{
  "attn_scale": 0.0884,
  "tie_word_embeddings": "early",
  "parallel_block": false,
  "init": "normal",
  "init_std_up": 0.0412,
  "init_std_down": 0.0,
  "beta1": 0.95
}
Each number is 50 + 12 x the weight over its row's rms, rounded and kept within 0 to 99. Layers, rows and columns count from 0. The size before them is the row's rms in percent of the matrix's.

# layer 7 MLP up, 1024x256, rms 0.0666, rows 910-937, columns 0-127
100:51 53 52 50 46 54 49 62 51 53 39 36 57 46 59 39 33 52 55 59 51 53 35 46 56 44 67 44 52 54 60 60 54 38 50 49 64 16 40 59 45 44 51 61 47 56 47 52 46 76 48 48 42 47 29 57 82 53 38 37 56 69 61 31 54 72 61 63 48 54 58 34 32 34 60 32 63 44 45 44 56 61 36 42 47 58 81 30 47 57 64 76 49 52 45 40 56 53 53 35 43 45 63 45 47 53 60 53 47 52 37 57 64 42 37 46 41 49 76 37 50 71 61 62 57 36 33 65
102:48 70 62 76 68 40 44 46 73 63 50 43 54 63 60 58 43 49 70 53 40 44 57 62 59 51 42 40 29 36 56 50 50 59 71 38 49 55 57 39 60 72 51 54 42 35 34 42 46 65 29 59 46 46 48 34 42 39 64 55 22 42 25 53 36 70 68 66 64 76 37 38 44 45 33 33 42 55 55 47 34 72 38 50 36 51 69 63 55 57 94 61 59 52 23 53 56 55 63 35 41 52 54 48 60 45 56 61 53 39 65 32 49 67 47 61 49 36 52 38 46 61 46 60 28 60 33 61
103:35 71 54 52 48 45 39 36 58 76 55 56 39 54 60 42 53 53 57 48 61 57 54 59 58 37 36 47 49 47 33 47 52 65 51 33 52 66 64 42 61 42 53 43 48 50 59 32 44 29 62 68 69 46 61 84 73 59 55 52 47 73 27 39 57 49 39 67 42 65 38 52 42 56 42 39 85 56 67 37 58 48 50 54 75 59 32 50 52 64 60 44 63 67 64 60 42 47 61 50 35 52 50 55 84 46 51 31 49 67 62 43 57 35 34 41 59 46 54 38 51 38 67 35 59 46 30 59
099:27 60 50 60 63 53 36 71 53 50 63 56 66 52 50 47 48 52 44 24 27 38 58 49 59 50 62 60 68 46 63 67 51 43 34 59 39 46 51 72 54 68 49 50 40 61 67 59 49 54 43 69 58 55 63 61 51 59 54 58 60 25 33 42 58 43 41 32 45 61 13 30 46 45 33 51 49 55 30 62 41 38 71 57 50 31 48 59 50 40 40 64 63 38 39 44 51 60 31 64 34 43 44 43 35 68 36 40 54 45 42 54 50 57 53 47 32 48 70 65 53 57 62 62 54 68 66 69
098:51 44 40 51 24 47 44 63 36 40 49 36 62 53 71 73 26 57 49 42 44 44 75 48 51 46 33 40 51 50 67 53 37 40 54 38 29 74 57 56 50 58 56 60 35 46 52 57 58 62 29 38 43 76 29 63 44 64 47 52 50 47 60 55 36 58 40 43 63 53 43 53 53 70 55 58 41 48 47 60 49 44 59 34 53 44 80 66 53 45 49 59 31 55 40 28 50 42 48 21 31 46 55 32 70 47 45 49 56 71 63 47 45 56 53 45 38 60 60 58 47 44 57 54 53 38 51 44
098:58 57 46 33 61 68 44 68 59 61 51 50 74 45 42 68 67 60 60 46 59 44 46 49 35 59 30 50 49 54 61 21 65 37 51 54 59 51 69 59 51 43 40 69 63 53 47 63 50 39 22 39 61 44 62 56 64 55 66 58 52 56 52 60 37 49 44 47 44 33 43 50 31 42 59 51 45 51 58 36 42 63 53 49 53 36 52 62 59 56 70 81 56 52 33 62 43 62 64 59 39 55 34 54 58 76 33 51 56 84 53 27 44 49 38 47 56 20 50 54 56 78 64 29 62 54 40 56
094:56 60 48 41 47 50 49 50 66 49 63 33 81 66 37 47 42 53 28 31 61 41 44 61 47 59 32 60 48 64 46 49 58 32 33 60 60 67 53 55 65 60 67 50 56 29 53 79 64 49 54 67 38 53 40 62 45 60 41 55 32 47 49 49 60 69 65 38 30 68 27 65 44 44 64 60 52 50 60 46 35 49 54 46 43 50 38 71 46 50 57 74 72 50 54 63 51 46 73 63 35 62 49 51 55 43 50 27 43 45 38 50 56 44 59 51 54 38 72 51 75 56 54 45 27 50 59 55
106:41 68 59 61 49 50 46 71 47 67 34 60 51 55 54 48 44 42 54 53 32 58 72 45 63 69 26 59 46 48 69 45 54 51 53 35 45 43 42 43 64 54 32 43 54 43 58 71 59 38 68 50 61 54 61 60 65 53 51 66 29 78 35 56 53 42 36 31 48 48 42 68 22 46 47 41 60 47 47 46 24 45 40 25 36 45 38 27 74 66 47 33 46 37 38 50 70 72 38 68 56 45 24 57 51 60 33 21 55 64 51 62 57 35 63 59 63 48 49 42 58 69 40 25 40 71 51 60
099:53 60 59 61 57 36 47 24 46 64 39 62 64 58 65 46 57 45 45 58 64 50 48 41 44 53 49 66 45 58 44 39 50 46 46 60 45 34 59 58 36 56 60 51 46 56 84 38 40 44 46 38 39 49 46 25 51 66 43 43 27 57 42 55 37 57 50 63 48 32 41 59 73 45 50 57 52 68 50 45 52 51 50 62 58 50 63 50 29 67 64 51 55 61 44 35 67 59 73 37 38 61 27 47 65 54 52 32 58 72 63 48 72 49 39 57 58 32 53 40 46 65 59 63 51 60 67 51
103:49 49 60 50 70 42 63 56 61 49 37 46 63 57 63 69 58 46 45 63 29 39 33 55 21 51 41 48 66 56 51 39 55 46 47 57 51 56 43 62 32 59 52 59 56 68 56 53 66 65 42 71 68 73 34 48 59 56 53 47 51 64 53 19 62 47 69 24 45 39 43 52 46 43 59 49 43 71 46 39 25 50 45 46 60 50 47 27 64 58 54 51 55 39 41 42 65 55 91 45 45 62 80 64 45 57 42 51 40 33 39 37 34 44 46 53 60 36 58 36 63 59 41 26 53 33 75 50
108:69 54 61 76 47 54 50 72 53 70 50 58 46 45 41 35 37 63 53 66 30 43 50 76 51 74 40 46 50 66 65 42 58 65 32 63 65 36 62 46 51 56 38 50 69 45 49 48 50 52 38 64 38 50 53 44 70 47 54 53 61 45 71 33 62 64 39 51 28 47 52 53 58 54 37 68 51 53 27 52 54 61 45 39 44 51 42 33 60 76 72 59 46 50 21 47 67 54 42 19 30 56 49 71 47 49 57 38 45 34 56 52 36 58 41 45 45 54 61 51 61 55 31 53 55 62 57 48
094:33 65 64 62 37 57 52 38 63 49 68 48 49 48 68 62 58 39 50 55 49 49 52 36 64 66 44 65 50 32 52 39 44 54 43 38 69 32 66 38 35 38 53 62 47 44 85 42 49 57 51 28 55 56 63 44 59 68 56 53 54 70 82 69 55 36 33 44 40 39 63 44 62 79 27 54 43 53 59 46 39 65 41 48 29 24 53 53 47 61 39 23 36 62 43 48 46 31 38 48 38 49 31 61 61 54 53 43 51 71 36 35 65 67 65 36 35 33 49 58 45 54 54 41 39 69 43 42
094:38 49 50 44 50 52 38 49 43 53 58 44 43 77 45 58 44 55 38 50 42 46 58 45 55 64 48 37 61 51 38 64 27 72 46 43 31 49 63 52 36 47 61 42 53 36 65 65 45 56 46 48 42 50 14 41 57 65 41 53 40 33 54 54 49 52 30 38 30 43 48 60 61 41 50 52 63 66 53 59 82 52 37 43 52 50 55 65 59 50 59 76 44 42 57 37 60 62 50 51 50 56 60 25 56 57 73 52 42 59 41 56 42 61 65 53 63 47 54 63 32 46 48 55 46 62 55 64
103:54 45 48 44 53 49 62 55 28 45 63 68 56 53 95 53 49 65 41 65 66 35 41 61 66 52 47 74 56 45 27 55 62 30 38 56 43 65 63 41 54 55 54 60 49 50 56 44 60 63 41 45 38 36 61 57 56 73 47 73 64 48 56 28 48 68 57 36 46 39 62 57 75 69 26 56 46 57 54 55 47 43 59 40 36 52 63 72 29 47 65 70 41 43 52 52 49 57 82 23 55 65 61 41 66 41 37 48 58 73 63 41 80 40 51 63 53 46 36 65 53 58 72 26 51 68 36 38
091:38 69 44 49 71 47 61 48 68 43 51 54 46 41 43 38 45 46 55 45 56 64 58 48 61 51 42 47 44 59 49 49 45 52 32 81 44 29 55 38 33 53 65 50 58 39 48 41 81 49 69 59 49 41 38 73 30 55 57 36 41 61 54 46 54 66 79 63 52 28 20 39 58 70 42 49 47 55 39 51 64 24 52 57 42 29 51 61 45 36 44 64 44 37 54 40 56 35 61 37 41 37 59 55 46 52 63 31 70 42 46 41 55 46 33 45 50 49 41 28 44 55 45 36 65 81 44 66
101:68 71 71 52 66 46 56 51 42 39 52 57 60 59 60 44 37 57 28 37 39 47 56 55 30 57 78 45 46 52 33 59 49 52 59 34 40 56 54 64 50 44 32 36 37 54 48 58 44 40 54 50 46 42 65 39 73 46 41 72 40 54 49 60 58 36 66 56 69 52 57 58 48 58 65 37 59 47 64 52 52 55 58 46 42 52 59 60 54 53 57 42 49 48 68 44 49 59 67 56 42 59 43 49 78 44 39 38 30 68 47 68 54 48 48 51 43 52 38 59 45 45 63 57 37 69 46 42
096:41 62 53 48 47 57 44 68 53 67 41 56 47 49 50 40 70 57 53 59 34 80 37 61 35 62 37 57 49 51 46 37 62 50 43 44 47 36 46 46 50 43 63 39 72 46 68 59 46 58 51 42 48 45 42 19 48 66 18 63 24 46 52 58 53 60 55 51 58 44 57 36 38 59 56 44 49 54 41 35 55 43 52 54 50 40 54 73 54 75 60 59 70 32 65 35 25 39 60 39 54 51 55 57 49 42 43 28 46 50 61 54 32 45 59 19 21 37 44 36 50 56 60 54 44 38 60 46
099:69 38 49 45 41 15 67 51 41 35 45 43 53 55 60 42 35 56 45 62 66 29 48 42 51 52 48 45 50 59 50 48 55 57 74 36 45 46 45 75 52 39 55 66 37 48 42 46 63 46 30 62 70 61 48 51 43 45 62 48 53 55 71 53 67 46 36 40 32 55 42 52 59 35 46 74 30 69 54 58 44 59 49 59 52 50 48 67 40 50 56 36 68 59 50 50 72 57 55 43 40 64 49 46 40 38 55 70 58 69 72 46 57 54 55 41 44 42 78 64 57 62 58 41 49 27 44 42
096:39 38 44 47 53 37 59 39 38 48 28 49 75 41 55 41 70 36 54 37 41 40 57 25 37 30 38 30 61 51 50 46 52 44 28 42 41 44 57 53 45 48 62 42 67 55 56 55 40 49 51 62 48 52 28 36 70 33 41 30 45 56 60 51 47 38 32 60 35 55 52 55 54 47 65 53 62 70 47 72 46 58 36 53 54 38 56 75 72 42 52 47 35 46 59 39 48 30 46 30 44 49 59 51 44 53 34 32 34 53 56 52 32 40 42 53 28 53 65 43 31 51 48 56 69 49 49 50
094:50 55 37 37 43 61 47 36 51 36 77 51 71 57 42 47 34 58 56 56 55 41 54 52 50 51 35 60 51 48 34 38 63 52 42 49 49 57 41 34 52 49 46 69 43 20 66 69 62 71 64 52 65 55 50 25 47 54 54 67 42 48 70 27 52 33 43 70 34 32 38 59 55 58 60 47 57 42 68 40 54 39 44 71 41 48 54 85 25 59 51 68 37 54 33 30 47 29 41 67 46 46 42 37 56 64 56 63 55 54 62 42 55 29 56 39 40 61 41 41 45 25 41 56 68 39 42 56
101:55 46 50 35 43 56 42 60 28 56 47 83 55 48 52 41 57 56 59 44 53 42 44 36 55 58 45 43 39 66 44 45 61 53 53 39 37 51 69 35 38 63 62 61 45 46 80 35 55 28 61 35 50 54 55 64 80 40 60 61 30 71 42 49 52 31 42 80 60 47 51 58 38 57 35 75 55 36 57 46 58 57 47 58 35 56 53 46 60 60 47 42 70 52 58 49 52 53 35 51 38 36 55 42 47 58 49 53 54 45 58 49 48 58 45 86 50 76 39 41 51 73 67 50 21 71 48 53
098:44 53 53 36 53 56 46 56 83 57 63 42 38 50 47 33 47 34 50 40 44 31 44 44 53 61 51 38 62 51 48 50 55 60 75 39 63 67 70 44 57 44 63 58 58 39 49 52 46 59 38 62 41 31 42 46 70 42 59 45 41 57 32 50 53 50 51 50 64 61 39 53 41 62 63 38 63 26 42 23 62 48 52 47 47 60 38 59 56 52 59 65 31 71 26 51 55 41 58 54 54 41 27 44 41 76 35 55 37 28 47 44 33 51 66 59 51 52 78 57 53 60 46 60 71 67 67 42
096:54 44 50 51 54 51 51 31 72 42 35 66 66 64 80 49 79 58 52 53 51 29 54 50 63 44 59 46 60 49 41 28 58 41 33 69 23 46 43 67 58 50 64 42 53 58 46 63 36 50 28 46 59 32 47 30 42 50 47 41 31 33 48 45 61 43 46 60 46 47 63 62 57 46 55 52 32 64 48 38 27 40 40 68 43 34 38 51 40 36 48 37 37 52 50 54 44 61 59 66 49 62 38 29 60 48 43 57 37 49 51 53 50 34 42 43 58 55 55 47 53 25 75 49 38 34 64 55
099:55 64 57 53 41 43 43 52 41 38 46 67 33 58 36 32 49 59 64 40 37 51 63 70 48 43 56 44 41 48 49 45 39 62 47 60 59 54 59 47 46 33 63 56 59 50 43 36 58 53 41 62 58 63 57 65 62 44 41 64 32 42 59 60 45 55 68 51 35 37 38 38 42 33 60 40 49 57 35 32 58 42 56 54 58 37 67 73 57 28 21 45 78 65 56 38 65 47 50 44 47 54 25 59 37 43 59 26 53 59 41 58 62 64 42 54 47 19 49 42 50 68 52 40 39 58 47 50
102:59 53 76 64 43 51 46 57 50 45 58 30 52 34 73 64 56 22 35 41 48 46 41 48 49 35 48 42 47 54 49 54 38 53 62 46 50 62 75 61 68 46 47 54 50 38 44 39 47 56 51 60 39 47 28 59 41 35 53 34 49 44 42 44 45 68 42 44 39 62 51 55 49 53 54 39 61 44 49 50 55 26 46 46 39 59 29 55 43 70 63 62 74 68 62 49 69 32 40 37 37 51 34 45 54 55 51 47 43 37 64 31 23 75 64 47 64 57 41 40 59 63 38 73 64 49 73 66
105:30 56 45 69 47 41 40 59 73 38 58 52 43 31 36 51 48 42 68 74 50 53 66 48 32 63 48 67 53 45 66 47 63 68 61 54 55 59 61 39 30 34 61 66 64 32 48 70 60 33 55 12 65 65 25 74 66 46 52 45 29 73 63 43 35 34 49 69 55 37 53 45 57 43 49 48 50 32 41 51 35 59 51 44 39 25 49 59 54 46 34 72 71 72 62 44 65 51 46 46 51 45 36 35 55 58 50 41 47 41 53 41 64 34 58 69 48 32 68 71 41 63 58 53 50 32 49 33
098:40 47 70 30 58 45 63 63 47 66 62 65 29 51 31 61 42 30 42 40 67 58 64 52 48 40 53 49 45 58 55 63 60 56 54 29 40 58 36 34 38 49 49 55 48 29 37 42 30 63 49 32 59 31 60 62 54 38 53 59 41 51 37 56 59 74 44 45 70 52 43 63 26 44 67 61 52 43 56 44 33 49 44 47 24 68 39 54 24 68 32 59 32 59 69 63 39 47 56 64 57 42 20 37 68 46 36 46 52 47 53 64 45 61 42 44 66 62 39 55 52 78 55 50 65 52 34 52
102:59 61 52 40 28 46 59 83 40 48 33 44 57 48 37 43 48 50 52 54 50 13 56 40 66 38 47 47 78 46 53 58 41 53 44 45 37 45 60 40 57 38 39 24 53 55 51 18 54 43 35 55 41 57 46 66 50 47 58 54 27 56 51 61 40 64 57 35 42 56 43 71 35 52 41 21 59 55 67 56 49 47 45 30 77 24 68 48 66 67 43 50 48 37 42 39 54 65 62 44 43 46 68 52 35 56 48 46 53 38 72 56 36 48 47 24 51 42 53 48 48 65 22 67 36 42 37 45
# layer 7 MLP down (transposed), 1024x256, rms 0.0423, rows 910-936, columns 0-127
102:46 62 39 38 56 67 40 50 47 40 42 50 52 53 56 53 36 61 59 55 58 46 38 34 39 45 39 56 43 72 65 79 45 53 43 37 42 42 32 56 74 40 48 39 54 48 30 45 68 31 61 71 59 37 47 69 46 42 47 48 54 58 50 64 65 50 46 68 68 50 50 38 34 59 24 50 40 59 53 36 66 50 54 54 51 70 53 36 62 43 44 47 52 60 55 44 34 17 45 37 27 60 52 56 63 47 45 22 37 34 48 58 45 58 48 75 57 63 59 35 64 42 43 42 68 66 51 48
097:56 81 41 39 51 68 47 45 38 43 52 40 49 63 46 59 58 49 54 58 12 50 56 45 69 41 50 33 81 28 67 41 55 64 42 31 51 64 61 28 69 41 65 50 38 55 57 45 65 61 40 59 35 49 52 54 64 43 55 53 41 56 36 62 43 37 76 50 59 54 50 55 45 66 43 52 27 37 45 40 52 52 55 57 42 40 72 50 41 59 54 30 48 56 37 58 65 52 43 54 60 24 81 49 39 48 45 73 57 40 64 35 42 64 17 60 51 42 59 54 36 39 48 51 50 59 52 48
098:70 57 33 51 51 65 60 47 67 72 59 58 47 60 49 43 53 53 61 71 54 42 77 56 46 41 46 39 42 53 38 45 62 74 24 59 57 59 57 45 37 51 43 30 30 57 45 60 60 47 55 53 42 38 61 86 44 46 51 47 54 60 34 36 80 46 48 61 60 66 41 58 43 56 50 21 63 46 43 44 41 18 46 55 48 50 38 44 53 55 72 37 32 32 36 63 43 41 57 63 48 45 40 70 58 53 50 46 47 45 70 11 56 60 59 54 50 43 41 41 40 32 39 52 66 55 40 55
099:49 53 46 61 41 69 20 48 50 49 50 59 61 42 55 54 73 56 37 58 66 57 75 37 45 46 55 53 46 51 34 58 53 51 58 46 39 60 56 67 64 52 30 37 51 44 52 65 49 45 56 76 44 45 54 26 59 59 53 54 70 65 36 59 37 53 42 52 41 47 45 53 72 62 49 56 44 71 33 68 45 60 41 60 61 34 54 48 62 47 50 18 58 49 41 47 74 54 36 30 29 34 58 21 33 44 57 43 69 39 49 61 62 39 61 57 43 68 45 39 44 60 44 65 63 59 46 47
095:50 53 32 41 49 42 51 62 31 50 48 52 30 20 58 51 49 63 49 44 56 36 41 46 50 33 43 35 35 43 41 34 52 52 51 53 43 56 54 34 60 39 50 65 41 38 16 31 35 48 67 66 52 54 36 55 61 57 33 27 53 48 46 67 42 37 42 58 73 64 40 54 42 58 32 49 47 60 66 45 46 62 45 52 46 50 52 51 31 42 43 75 45 22 46 65 46 48 32 60 43 27 58 57 56 59 58 64 46 59 37 60 61 49 63 51 49 68 54 44 64 38 67 49 39 67 49 53
100:56 35 44 41 37 69 33 65 46 57 56 62 65 38 47 39 45 39 57 55 58 63 43 63 64 40 66 42 60 52 30 34 50 63 57 52 15 54 47 41 70 67 39 49 46 54 47 36 23 56 58 49 57 49 58 80 36 24 57 64 67 67 42 44 75 43 73 60 43 52 53 54 37 42 44 54 41 30 56 69 60 46 30 62 44 41 47 53 56 52 54 49 42 72 39 41 41 56 35 51 60 69 62 66 70 44 52 68 44 47 22 61 49 38 57 49 45 67 40 63 54 24 45 51 57 33 44 66
097:60 45 66 62 53 52 57 63 44 73 63 49 48 60 49 64 37 29 54 54 65 48 31 22 58 27 51 57 74 64 55 66 72 53 48 62 44 37 51 60 49 39 54 50 48 47 40 30 54 28 50 44 34 20 38 39 60 69 32 23 53 61 59 48 64 27 37 62 60 42 49 54 50 65 56 52 54 36 55 61 42 51 47 44 53 57 43 34 48 55 59 24 65 58 54 50 58 47 55 37 49 51 47 41 37 47 54 44 62 70 49 50 52 79 45 44 40 63 47 63 62 33 41 67 42 32 66 35
099:79 37 69 57 69 27 53 41 60 75 71 64 52 61 67 35 45 47 59 47 42 73 46 44 61 43 70 32 33 75 51 49 62 29 40 35 49 66 64 39 64 58 43 33 51 72 38 65 46 45 50 62 46 59 59 47 52 37 42 49 58 60 48 42 56 50 52 41 49 48 57 70 46 49 48 64 72 40 53 40 46 42 55 43 43 37 36 52 69 60 52 60 66 65 66 50 27 64 46 55 67 55 47 57 64 58 55 47 43 47 47 21 54 60 50 45 28 37 68 54 62 72 63 60 55 44 56 56
105:60 67 41 39 63 47 49 48 35 57 49 54 35 46 59 35 39 21 52 69 41 52 19 43 34 78 55 62 66 59 62 43 68 50 39 59 30 46 46 44 42 55 53 32 38 42 33 26 30 47 49 47 46 59 61 56 55 38 48 69 51 37 68 54 33 68 53 44 65 56 63 53 62 47 50 58 26 33 45 59 43 55 44 55 51 36 26 49 32 65 40 42 70 47 45 42 69 53 51 42 57 63 61 44 39 33 39 43 63 62 73 46 65 39 22 31 67 27 50 65 45 36 44 50 07 43 49 45
100:57 43 40 44 47 52 37 57 67 30 61 56 48 53 48 48 53 43 74 57 55 38 52 25 40 31 34 59 46 53 52 47 58 58 57 55 54 54 52 33 63 45 24 49 60 46 66 49 47 59 58 63 33 57 60 65 40 40 43 31 66 72 65 36 43 37 62 71 54 69 57 55 47 45 68 38 37 46 52 51 52 38 55 72 47 61 44 38 33 31 37 43 46 58 55 43 71 44 57 39 46 59 46 55 35 46 50 56 66 57 57 33 43 60 43 47 62 62 53 64 53 44 48 46 36 41 24 55
101:51 55 49 39 44 35 56 57 37 47 47 49 46 66 53 50 55 64 50 52 55 53 51 68 61 59 41 44 31 59 33 36 32 69 50 52 60 40 62 46 50 60 50 51 55 67 60 37 51 58 54 50 23 48 59 34 62 70 35 42 40 37 51 45 55 47 62 47 43 55 32 47 36 29 40 65 60 60 42 54 67 37 58 60 40 40 45 66 68 57 36 54 44 34 55 44 66 48 64 31 36 39 67 62 64 57 64 63 44 47 68 52 57 31 16 45 42 44 39 33 67 62 56 41 63 70 72 60
103:49 53 43 69 56 50 61 53 49 65 59 45 66 41 37 63 55 36 60 53 67 66 80 55 32 44 26 55 59 64 53 58 63 52 64 52 67 52 48 78 57 68 45 59 62 57 43 51 55 31 42 67 42 67 38 57 36 69 51 45 60 47 32 56 47 81 45 35 45 46 38 51 79 58 52 49 53 28 30 66 47 28 56 55 51 47 66 58 45 62 55 61 40 54 43 49 44 21 33 45 49 41 50 37 47 63 60 57 51 46 39 31 35 53 63 49 74 56 65 54 51 52 38 62 46 56 11 60
096:74 50 50 39 75 57 63 43 25 31 49 44 44 30 59 51 29 58 64 52 40 64 61 49 42 55 69 37 37 63 37 43 47 61 38 58 66 37 40 56 57 42 39 59 51 41 47 62 40 39 47 41 34 54 50 56 53 77 32 13 66 47 39 65 55 29 51 65 54 65 36 37 62 54 61 61 53 59 31 69 40 56 50 58 60 47 39 44 34 69 53 38 70 46 53 40 40 59 57 59 81 51 66 41 38 54 45 45 48 59 53 63 58 50 54 34 56 24 49 51 61 34 73 51 36 33 49 55
102:36 66 49 61 71 54 49 61 60 70 40 65 51 55 39 55 57 52 49 40 63 48 40 34 38 54 59 38 38 51 60 44 58 37 38 57 53 62 55 74 54 53 52 62 37 76 52 58 49 47 37 45 52 31 31 58 53 43 57 47 44 65 60 61 51 67 51 43 40 40 60 42 46 43 49 53 39 52 51 53 69 52 76 38 43 54 28 55 71 38 46 41 69 45 52 48 67 49 41 67 37 57 69 50 29 40 26 45 52 42 40 71 59 48 37 42 39 48 70 49 57 58 43 58 64 75 45 40
104:24 50 38 38 36 80 63 48 47 37 56 47 48 59 66 57 62 43 58 70 68 57 51 39 57 51 44 39 50 66 71 66 55 56 65 50 29 55 30 32 45 47 52 54 32 63 39 43 46 24 32 72 61 71 64 68 62 47 63 48 50 77 53 50 36 63 53 48 36 42 33 34 47 39 48 62 55 47 85 48 50 54 78 51 64 62 38 45 62 55 48 58 75 46 43 49 37 50 36 51 40 60 63 43 56 62 44 52 70 47 53 27 56 42 40 46 68 39 39 47 65 40 33 57 35 69 40 68
100:44 67 39 32 60 50 56 44 27 31 56 38 64 51 49 36 53 30 60 47 73 54 62 38 54 47 44 66 41 56 49 69 56 73 37 65 65 60 58 56 53 52 53 37 61 56 40 43 68 65 28 87 57 52 51 68 42 59 43 53 43 49 68 47 40 71 47 67 43 51 50 38 45 80 51 50 51 64 42 55 53 45 55 62 55 41 53 57 48 65 59 60 45 47 56 51 63 42 62 69 38 66 26 51 53 53 42 49 34 37 48 57 37 50 60 54 52 57 39 36 44 46 71 51 90 67 42 55
101:43 68 54 50 60 46 37 63 42 41 42 58 54 77 26 69 43 39 46 63 57 69 28 59 62 70 60 64 43 36 42 62 47 46 49 55 62 48 58 54 56 35 52 63 39 59 55 69 32 66 54 66 73 50 37 38 31 61 48 28 67 41 40 52 64 61 65 60 47 62 56 65 51 44 45 64 69 25 55 44 50 28 56 49 49 74 41 37 47 53 48 21 49 49 47 53 61 48 46 55 50 47 49 57 28 62 60 75 34 71 60 50 44 74 46 52 40 53 48 69 58 56 54 38 43 37 59 66
097:39 46 52 61 19 48 43 53 40 33 35 35 53 62 64 47 48 27 33 42 53 67 65 51 56 70 50 38 51 34 38 63 54 53 52 42 67 47 47 24 31 44 58 35 53 74 59 40 51 48 73 63 32 63 47 56 50 65 41 64 44 55 44 67 49 61 54 49 41 65 23 68 52 43 63 62 52 59 52 39 63 62 45 51 65 41 62 57 57 46 36 57 56 54 64 61 59 49 63 49 50 29 51 47 49 49 39 46 39 23 43 42 56 48 50 43 64 40 44 43 50 31 52 53 61 64 56 39
096:52 84 42 49 53 54 36 44 44 50 67 53 52 67 77 40 64 52 42 31 41 47 71 62 54 41 53 24 68 38 63 58 55 66 29 54 56 47 41 32 48 32 62 55 61 33 39 36 67 68 41 54 49 28 43 33 59 51 49 44 59 52 60 33 71 45 40 55 45 47 47 41 58 60 44 41 44 47 44 58 69 46 56 56 66 45 57 52 50 44 73 40 50 58 47 41 56 62 45 45 42 66 52 56 45 45 54 59 28 36 47 45 65 38 67 51 39 43 40 38 42 47 44 46 37 51 55 45
100:46 59 58 64 47 42 50 58 75 53 63 54 46 47 36 30 22 42 51 47 42 64 44 44 54 59 36 61 52 35 34 56 42 46 50 58 61 40 50 48 42 35 41 57 79 49 50 51 52 33 57 40 48 51 69 42 41 36 49 48 82 53 45 62 28 51 60 23 53 62 61 44 50 51 56 49 68 65 35 72 35 53 55 23 37 33 61 41 54 56 47 39 29 57 59 64 62 48 30 71 46 64 38 56 50 64 52 32 57 42 66 40 34 47 62 60 65 44 62 69 59 71 76 52 42 41 66 62
097:64 54 69 54 41 51 35 45 61 61 36 62 66 49 40 54 48 50 57 64 39 46 45 65 66 38 35 49 46 53 40 41 33 27 59 41 57 49 41 48 56 27 39 36 61 58 46 42 39 75 61 42 40 70 40 35 60 56 70 62 63 61 56 47 52 53 67 43 56 42 66 47 41 56 26 43 54 44 65 45 54 62 36 61 26 52 53 29 69 47 56 49 36 43 59 44 37 75 58 42 34 60 50 49 48 59 55 45 68 67 48 54 46 55 68 35 38 67 34 61 57 84 60 31 51 54 41 38
099:11 66 64 52 59 47 47 49 51 48 66 52 47 42 63 69 45 44 42 69 40 54 60 47 40 59 44 25 18 49 49 48 62 39 65 36 46 57 58 46 57 71 49 56 65 45 34 47 59 56 53 45 39 37 53 52 54 40 33 59 44 62 46 54 49 57 51 43 48 28 49 40 42 57 42 49 32 53 52 23 34 66 37 32 38 57 47 44 54 57 51 40 66 48 36 57 65 50 50 43 62 41 49 25 43 58 71 58 28 26 48 62 45 69 71 37 61 78 31 52 65 53 37 63 42 36 52 33
097:49 51 56 53 38 59 81 44 63 22 59 41 46 61 52 46 60 86 47 70 63 33 57 57 50 76 49 55 67 42 50 27 45 56 29 43 47 46 37 39 36 60 56 38 51 66 48 50 82 68 58 53 46 36 48 23 76 76 63 44 57 59 42 37 65 44 37 60 57 60 56 65 40 42 61 47 50 52 54 53 57 56 74 58 56 49 42 41 45 34 45 55 49 29 35 30 43 27 41 47 61 54 44 46 60 47 53 32 50 51 64 51 74 52 40 48 60 53 57 53 49 41 43 47 44 65 66 32
101:49 61 35 68 31 45 47 73 49 44 36 59 54 50 35 80 34 35 57 58 50 49 35 50 45 42 44 51 43 71 48 55 47 39 58 58 51 59 39 38 42 57 51 31 47 62 69 53 34 27 43 53 73 59 35 68 53 40 16 46 69 52 62 41 52 78 68 55 44 60 48 36 56 33 56 67 49 61 49 69 55 25 41 46 54 42 56 54 56 54 59 46 78 39 64 45 53 55 59 48 60 41 49 45 67 58 48 59 83 52 54 48 40 49 50 57 50 57 54 58 36 45 33 39 52 48 20 45
105:29 59 52 61 52 59 43 50 36 64 46 52 63 38 47 61 51 47 41 61 77 28 59 35 48 08 31 52 47 55 62 29 46 41 43 47 52 47 40 44 54 64 46 64 61 52 17 36 60 44 50 42 41 46 49 49 41 58 47 42 79 51 49 64 54 53 57 61 46 73 46 68 55 53 62 59 41 66 54 55 32 72 35 47 47 62 52 58 58 55 59 52 59 44 66 24 58 99 41 55 59 44 32 41 48 51 52 55 41 48 38 52 59 40 47 48 25 42 61 49 53 56 35 62 38 63 44 41
103:62 42 44 56 44 63 70 52 50 43 45 46 33 39 19 38 40 43 41 54 36 56 50 62 41 44 48 65 38 34 27 49 54 46 47 59 39 61 50 29 42 64 61 55 51 59 35 44 46 45 63 42 37 62 52 31 19 38 50 65 58 53 46 55 35 56 47 32 57 64 73 52 66 47 69 30 51 58 42 36 33 41 40 52 65 44 44 71 64 46 66 39 57 46 37 36 53 34 47 39 67 55 48 35 54 56 51 60 64 54 42 27 36 59 59 67 53 38 33 53 74 65 34 74 61 63 70 37
100:68 55 62 59 62 51 63 59 64 44 40 71 48 52 61 52 72 59 37 60 48 46 69 31 60 78 61 42 55 34 50 61 49 65 27 47 63 42 40 42 67 36 54 26 40 44 33 45 57 49 46 44 43 52 49 53 53 34 37 52 42 42 58 72 49 60 74 39 54 42 26 55 43 62 43 62 56 59 55 48 51 60 48 45 44 45 51 40 73 54 65 46 56 57 52 36 30 46 48 55 49 80 47 45 59 43 62 55 58 50 56 52 45 19 51 50 52 59 46 62 67 69 28 71 50 65 66 54